Part of a small language model's weights.
Size: 11 layers, 8 heads of 32 (1 for keys and values), vocabulary 2048.
Each number is 128 + 32 x the weight over its row's rms, rounded and kept within 0 to 255. Layers, rows and columns count from 0. The size above them is the row's rms in percent of the matrix's.

# layer 5 attention output, 128x256, rms 0.144, rows 43-91, columns 64-127
size [102 103 106  95 107 100 105  90  93  88  94 107 101 103 110 108 102 101  98  96  96  94  97  99  96  94 106  99  97 100 101  93 103 100  96 106 102  99  95  95  97 104  96  95  99 104 100 102  91]
[[124 142 106  84 114 166 142 108  94 176 128 104  56 156 139 146  74 187 102 147 105 154  98 160 174  94 131 134 115 105 147 119  99  94  45 169 107 103  73 159 180 128  84  79 161 201 155 129 161 143 118  94 200 160 142  75 123 103 160 109 148  81 138 123]
 [169 132 122 105  60 113 137 150 175  90 146 100  85 127 116 165 116 110 110 132  96 107 127 125 138 201 113 152 145 104  99 134 119 131  75  60 125 145 106 162 213 123 105 146 174 185 129 148 150 112 101 157  76  41 153 110  74 117  64 116 126  72 110 147]
 [ 98 159 145  98  94 103 144 105  97 136  94 100 121 132 141 120  79 193  70 132  83 147  97 106 137 162 151 115  84 159 162 145 112 148   5 178 140 192 154 182 113 102 111 134 126  97  80 155 117 128 147 132 112 119 156 127 161 128 112  75 137 116 121 107]
 [100 120 186 132 155 110 118 159  97  91 144 126 111  79  58  74 101 151 147 117 104 148 122 100 121 115 115 114 131 171 127 109 136  70  96 120 112 149 151 136 207 101 173 117  79 107 130 112  57 135  73 135  95 150 159 119 160 123  64 118 107  70  96 158]
 [136 130 146 137 170 146 143 203 116 126 105 150  84 142 181 122  92  72 132 124  60 117 159  90 138 121 131 131 115  88  75 121 122 196 161 131 127  96 166  83 123 149 162  70 219 150 127  87 132 245 161 102 138 137 122 117 153 183 115  69 127 162  77 169]
 [110  76  93 121 105  96 172 109 118 167 121 167 133 130 153 152  99 147  98 162 180 141 107 148 122 132 147 162 111 101 171 110 181 146 156 119 169 144  70 145 116 133  99 150  98 136 114  90 135  26 129 136  70 170 117  92  80 192 100 127  79 189  34 143]
 [110 121 120 103 116  83  97  86  90 166 122 123 157 127  71 116 154 121 137 141 100 165  59 163 156 124 139 124  63 141 128 132 170 139 134 110 193 149 145  97 130 114 128  67 148 132 176  68 109 107 179 149 121 166 155 119  99 103 101 127 144 108  88 132]
 [ 60 119 110 138 145  82  90 171 127 109 120 173 103 119  92  58 138 132 130 155 152 156 120 144 104  94 121 146 155 105 115 124 121 112  83 159 164 112 161 150 150 101 168  80 105 114  78 159 108 165 130 153  85  81 143 178 159 133 149  72 198  76  98  36]
 [116 142 120  95 192  94 168 132  75 128 125  90 165 129 150 109 112  52 116 148 168 140  84 110 106 157 141 184  51 196 148 124  62 106 122  62 144 148 176 159 162 158 141  66 109 136 166  89  73 160 161 118 117 120 176 215 199  71 145  98  98  57 162  95]
 [ 99  87  64 157 105  87 100 105 185 148 107 103 103 105 111 134 129 105  98 150 149 163  82 187 118  84 155 154 131 141  71 206 109 190 175 169  65 178 187 114 106 166 123 108 156 148 115 166  89 150 138 179  64 148 115 124 114 156 165 111 122 176 136 113]
 [ 89 117 138 108  76 151 173 112  95 104 150 167 115 110 189 144 132 171 124 106 104 150  84  92 106 116 156 193 144  60 125 161 112 179 167 117 142 164 126  64 139 141 126  84 135  66  92 175 127 102 161 137 192 167  94 171  45  99 148 109 130 153 187 109]
 [130 121 114 124 111 118  99  92 131 131 163 165 185  60  87 128 121 188 133  92  93 169 103 157 108 143 134 129 125 156 106 156 221 169 148 139 126 119 173  95 189 172 111 113  65 186 149 132 127 144 172 175 108  76  77 148  92 137 136 219 177 177 136 148]
 [ 80 139 112 131 164  82 134 220 138  92 125 180 175 127 121  94 161  84 132 127  90  76 152 142 170  82  88 142 127 113  92 139 118 162 153  90 165 102 120 133 118 134 137 110 114 153 128 150 108 173 137 167 185 122 122 140 134 147 166 105 132 149 123 101]
 [ 95 101 137 119 134 134 111 101  80 141 124 130 153 150 134 121 133  92 136 111 131 140 149 128 112  98 137 141  70 114  75 108 138 182 112 119 139 184 163 148 113  96 102  76 128 101  69 161  92 164 154 126 124 128 147 178 144 164 123  73 183  90 157 143]
 [139 120 136 110 139 120  97 195 149 106 139  82 145 102  96 148  97  70  99 121 133 126 125 133  82 120 104 126 151 141 136  93 119 138 100 120 154 128 171  92 126 150  97 215 121 101  72  87 120  97  92 178  94 103 129 113  80 113 189 144 169 109 111 140]
 [203 122  98 155 138  97 122 172 116  86 137  95 101 155  86 151 104 103 167  71 113  94 166 166 115 162  99  78 129 190 105  93  52 185 103 128 133 170  88 156 148 142  96  96  89 108 125 147 123 176  59  97  76 139 175 141 146 193 131 173 135 151 111 162]
 [117 141 118 110  96 161 139  64  97 163 136 133 116 119 137 141 171 181 101 109 152 137 121 152 168 172 118 153 114 151 149 118  15 211 130 193 111 115 110 104 177  82 121 121 111 117 186 163 133  78 174 169 172 153 145 120 120  86 149  38 101 150 117 129]
 [135 136 143 141 119 118 101 128 135  85  86 108  54  98 119 123 132 136 159 130 142 119 146 126 137 121 195 110 145 174 151 160  50 104 133 183 153 104  88 154 103 139 121  82 141 171 135  36  76  75 255 162 185 139 140 116 164 150  97 128 122 107 125 128]
 [165 151 103 109 134 142  45  95 188 197 122 132 132 158 149 162 108  95 133 122 172 130 134 136 101 122 121 141 115 112 129  61  77  87 126 119 145 212 131 150  68  82  63 141  76 194 110  97 208 167 146  91 185 102  85 123 135 135  89  12 115 105 171 138]
 [158 114 183 152 168 150 129 127 189  69 106 119  96 103 126 117 129 110 112 115  98 140 164 148  93 143 145 137  91 141 102 142 104 112 129  20 192  87  88 159 134 155 128 154 140 117 158 101  92 168  95  91 121 125  69  99 110 131 137 187 143 157 120 143]
 [ 77 112 121 145 103 162 135 123 161 157 202 143 182 112 159 123 160 110  89  84 107 183 123 188 140 143 124 120  79  99 157 174 121  94 113  78 122 130 124 216  58 132  78 117 104  92 147 144 141 121 160  94 113 152 163 115  83 160 121 104  99  45  81 108]
 [104 107 129  74 162 134 136 133 100 134 120 162 126 142 152 131 149 153 107 125 131 194 159 197 132 117 102 140 137 104 130  93 120  65 108  94 137 109 126 118 203 159 156 154 176 118 104  65 106  82 111  65  84 107 163  80 139 174 123 217  34 183 142 118]
 [109 102 100 133  71 124 186 115 144 121  94 142  86  97  77 153 173 127 102  90 136 150 123 127 138 157  89 118 122  87 138 160 172 141  84 154 109 161 123 144 157 103 136 150 140 134 255  28 164 130 149 157 137 137 100 185  92 169 109 137 111 133 105 109]
 [159 124  90 107 145 151 106 148 154 106 103  79 185 129 207 155 138 163 183 124 133 126 155 100 220 116 134 140 129 154 126 100 121 160 117 224 141  91 145  77  60 255 190 127 123 121 116 150 109  86 141 219 148 136 180 117  96 146 135 101 132 113  98 175]
 [152  90 126 142 107  91 101 110 148 151 109 203 143 136 143 123 173 152 106  74 118 116  91 173 153 125 155 145 140 158 102 143 143 151 135 148 215  71  77 185 164 151 168  77 107 165 121 205 120 113 162 146  75 134 171 127 103 114  88 162  89 120 162  96]
 [ 93 128 112 125 166 172 123 107 144  97 116  66 162 150  97 111 122  98 144 129  96 109 136 132 112 141 179 133 107 132  90 110 121 127  89  96 132 112 110  52 184  96 159 159  93 134  66 125 127 121 133  98 134  98 129 164 127 159 183 123 119 103 206 127]
 [103 126 153  85 100 176 140 138  95 137  93 172  63 163  80 151  89 132 142  92 108 126 193 160 123 155 148 109 144 142 137 110 145 145  92 197  75 145 131 152 154  79 128  98 164  40  91 226 127 113 174 153  97  81 147  53 114  76 139 109  90 142 190 110]
 [130 120 168 132 167 119 130 144 103 128 151 150 132 109 236 139 154 121  72 151 129 167 172 163 108 175 138 116 155  51 165 137  91  75  61 140 116  85  92 102 154  71 160 128 123 113 211 108 137 130 172 150 139 135  98 176 164  82 105 142 127 133  81  85]
 [178 136  91 147 156 126 127 153 140  71 117 135 138 116 142 161 101 111 130  74 172 157  94 118  86 146 106 164 151 157  77 104 103 147  99 150 128 146 161  82 134  83 146 205 135 121 102 115 143 164 198 236 126 164 105 168 192 126 147 126 140 109 146 159]
 [136  92 180  82  73 117 143 115 162 173 159 133  63  93 122 200 112 112 133 134 136 117 161 101 152 197 102 141 118 113 139 136 163 203 103 198 140 130 138 143  82 146 116 124 174  36 128  47 136 180  77 227 183 147 117  46  91 128 151 134 125 111 167 151]
 [152 163 113 151  89 112 158 126 120 158 136  91 108 148 144 164 150 130  92 126 163  91 148  77 203  97  83  87 144 115 119 134 131 140  65 153 156  71 107 116 121  92 125 103 200 121 187 103  82 170 174 169  91 177 139 121 133 119 114  71 116 132  99  94]
 [134 130 126 119 151 159 105  83 198 115 153 107 107 140  73  97 149 161 176 111 120 138 110 112 166 132 105 154 152 142 107 126 112 173 167  98 134  94 185 104 113 143 120 101  88 172 141  78  87  71  66 148 196 107  99 119 127  59  47 112 128 151 143 113]
 [103 112 131 118  90 131  93 121 159 150 105 124 116 129 128 133 135 124 104 113 140 139 153 100 117 146 135 171 141 156 154  34  32  94 110 152 102 156  77 126 124 117 145  99 131 156  88 147  88 125 119 151  93  40  87  46 112 151 146 163 160 106 147 158]
 [131 102 127 114 122 125 103  87 140 102  84 100  84 136  50  39 177 128 152 147 139 128 119 101  99 170 114 129 137 137 152 137  81 138 177 123 135 116 119 116 130 107 132 110 148 164 167 157 108 182 147  80 102 131 152 204 108 170  94 179 157 161  90 103]
 [155 137 131  99 125 180 184 159 101 148 119 148  97 123 147 138 186 121 109 145 100 106 164 150 134 124 121 129 148 111 104 108 115 141  89 107 108 138 182  92 175 181 119  96 169 174 106 149 153 108  92 140  88  99 128 127 143 123 107 147 177 116 128  44]
 [121 139 149 179 110 154 150 179 114 117 112 105 159 189 132 140 117  95  92 107 104 111 142 152 148 155 144 125 144 148 118  57 117  47  98 167  76  88 198 163 179 163 144 176 151 111  62  66 162 107 119  76 152 133 146  96 160 125 164 109  76 101 165 165]
 [106 137 102 157 149 215 131 147 132 111  54 172 152 173 174 141 117 126 118 139 162 103 190 118 169 150 133 119 148 180 128  92 137  92 106  48 126 117  86 139  21  97 204 129  89 145 138 129 230  87 176 109  78 140 205 151 143 124  82 102 101 128 160 188]
 [114 123 131 101 104 127 132 198 116 148 155 105 117 146 137 137 119  96  86 128 160  92 178  85 156 192 161 143 201 131 127  77 179 175 154 158 149  98 131 153 139 188 154 114 135  62 210 102  93 111 153 153 118 148  88 156 122  23 123 157  98  83  38 101]
 [153 101 135  74 169 100  73 163 117  13 151 156 113 108  77 110 117 147 177 132 116 129 169 143 106  78 151 144 190 150 182 165 220 145  88 142 123 121 175 160 135 163 116 117 143 105 132 160  69 142 125 167  87 165 151 100 215 148 166 133 122 161 113 104]
 [ 87 169  50 138  94  99 113  97 141 135 154  74  83 160 165 109 164  89 119  89  80 148  92 147 127 113 141 129 146 115 126  87 106 186 135 123 103 209 159 151 176  94 120 137 206  85  79 129 119 109 120 105  63  95  54 115 164 102  82 136 171 127 158 154]
 [118 193 156 121 101 143 162  79 140 140 110 145 150  61  72 165  94 141 139 100 201 159  79 161 104 185 162 134  95 140 123 164 121 137 132 222 172 128 192  70 134 133  60 121  59 109 107  88 207 153 160  89 185  96 128 137 129 106 139  51  82 119 122 124]
 [ 65 163 117 163 106 123 121 142 168  90 108 158 120 117 170 105 105 196 147 133 121 103 110 124 116 138 108 126 105 149 138 194 105 129 149  87 133  83 103 121 157 132 142  48 151 102 122  56  85 173 130 144  41  96  92 115 164 184 132 200 144 126  50 165]
 [144  90 128 129 160 138 119 131 134 114  72 143  94  69 156  84 204 108 105 187 130 147 141 147 155 121 123 169 213 114 117 124  69  65 137 120  36  59 109 107  73 101 174  97 133 117  76 174  90 132 159 125 123  85  71 115 103 112 118  64  55  78 134 122]
 [180 127  98 146 159 130  87 160 192  94  94 136 115 105  78 131 128 129 135 169 115 127  85 165 143 104 122 119 151 165 119 147 171 118  99 158 169 229 150 132 126 118 145  72 112 140 138  81  92 166 207 140 204  74 100 154 159 121 106  83 132 118 120 107]
 [191 124 148 144 133  97 144 176 153 119 110 124 161 116 124  72 112 112  83  83 127 149 168 107 177 172 180 133 125 158 136 106 143 182 153 160 137 198 135 147 208 180  95 143 136 109 126 142 133  84 104 136  67  84 201 119 113  71  80 122 125  92  85 176]
 [ 66 100 163 123 140 174  99 112 128 104  71  83 140 124 118 166  97 155 132 117 103 139 142 176 109 175 149 126  75 136 161 170 182 162   0 152 156 143 123  92 136 145 130 159 166 107  86 152 158 142 116 149 145 185 178 103 172 112 142 130 170 156 141 114]
 [136 172  98 111 113  99 122  99 113 107 110 107 152 123 159  62 188 134 189 150 122 153 155 121 151 132 125 155  73 112 136 135 139 138 136 111 106 209 133  92 156  83 136 115 142 146 129 132 161 114  38 123 141 145 157 118 155  78 141 120 123 150 146 177]
 [133  77 155 138 148 121 140  75 127 102 124 151 152  87 105 108 146 120  90 109  87 165 173 124 158 116 134 117  56 118 105 148 159  96 145 148 137  87 148 135 106  75  52 143 153 149 167 229 165  67 150 111  81 119 123 168  48  54 116  99 110 182  72 126]
 [149 169 102  98 146 183 134 158  74  77 171 196 111 150 195 146 105 133  78 168 142 139 133  84 111 131  99 126  81 111 148 108 130  90  88 112 139 130 119 104 152  57 201  65  97 183 136  82 146 172  98  60 119 131  99 145  82  64 122 130 120 123 107 152]]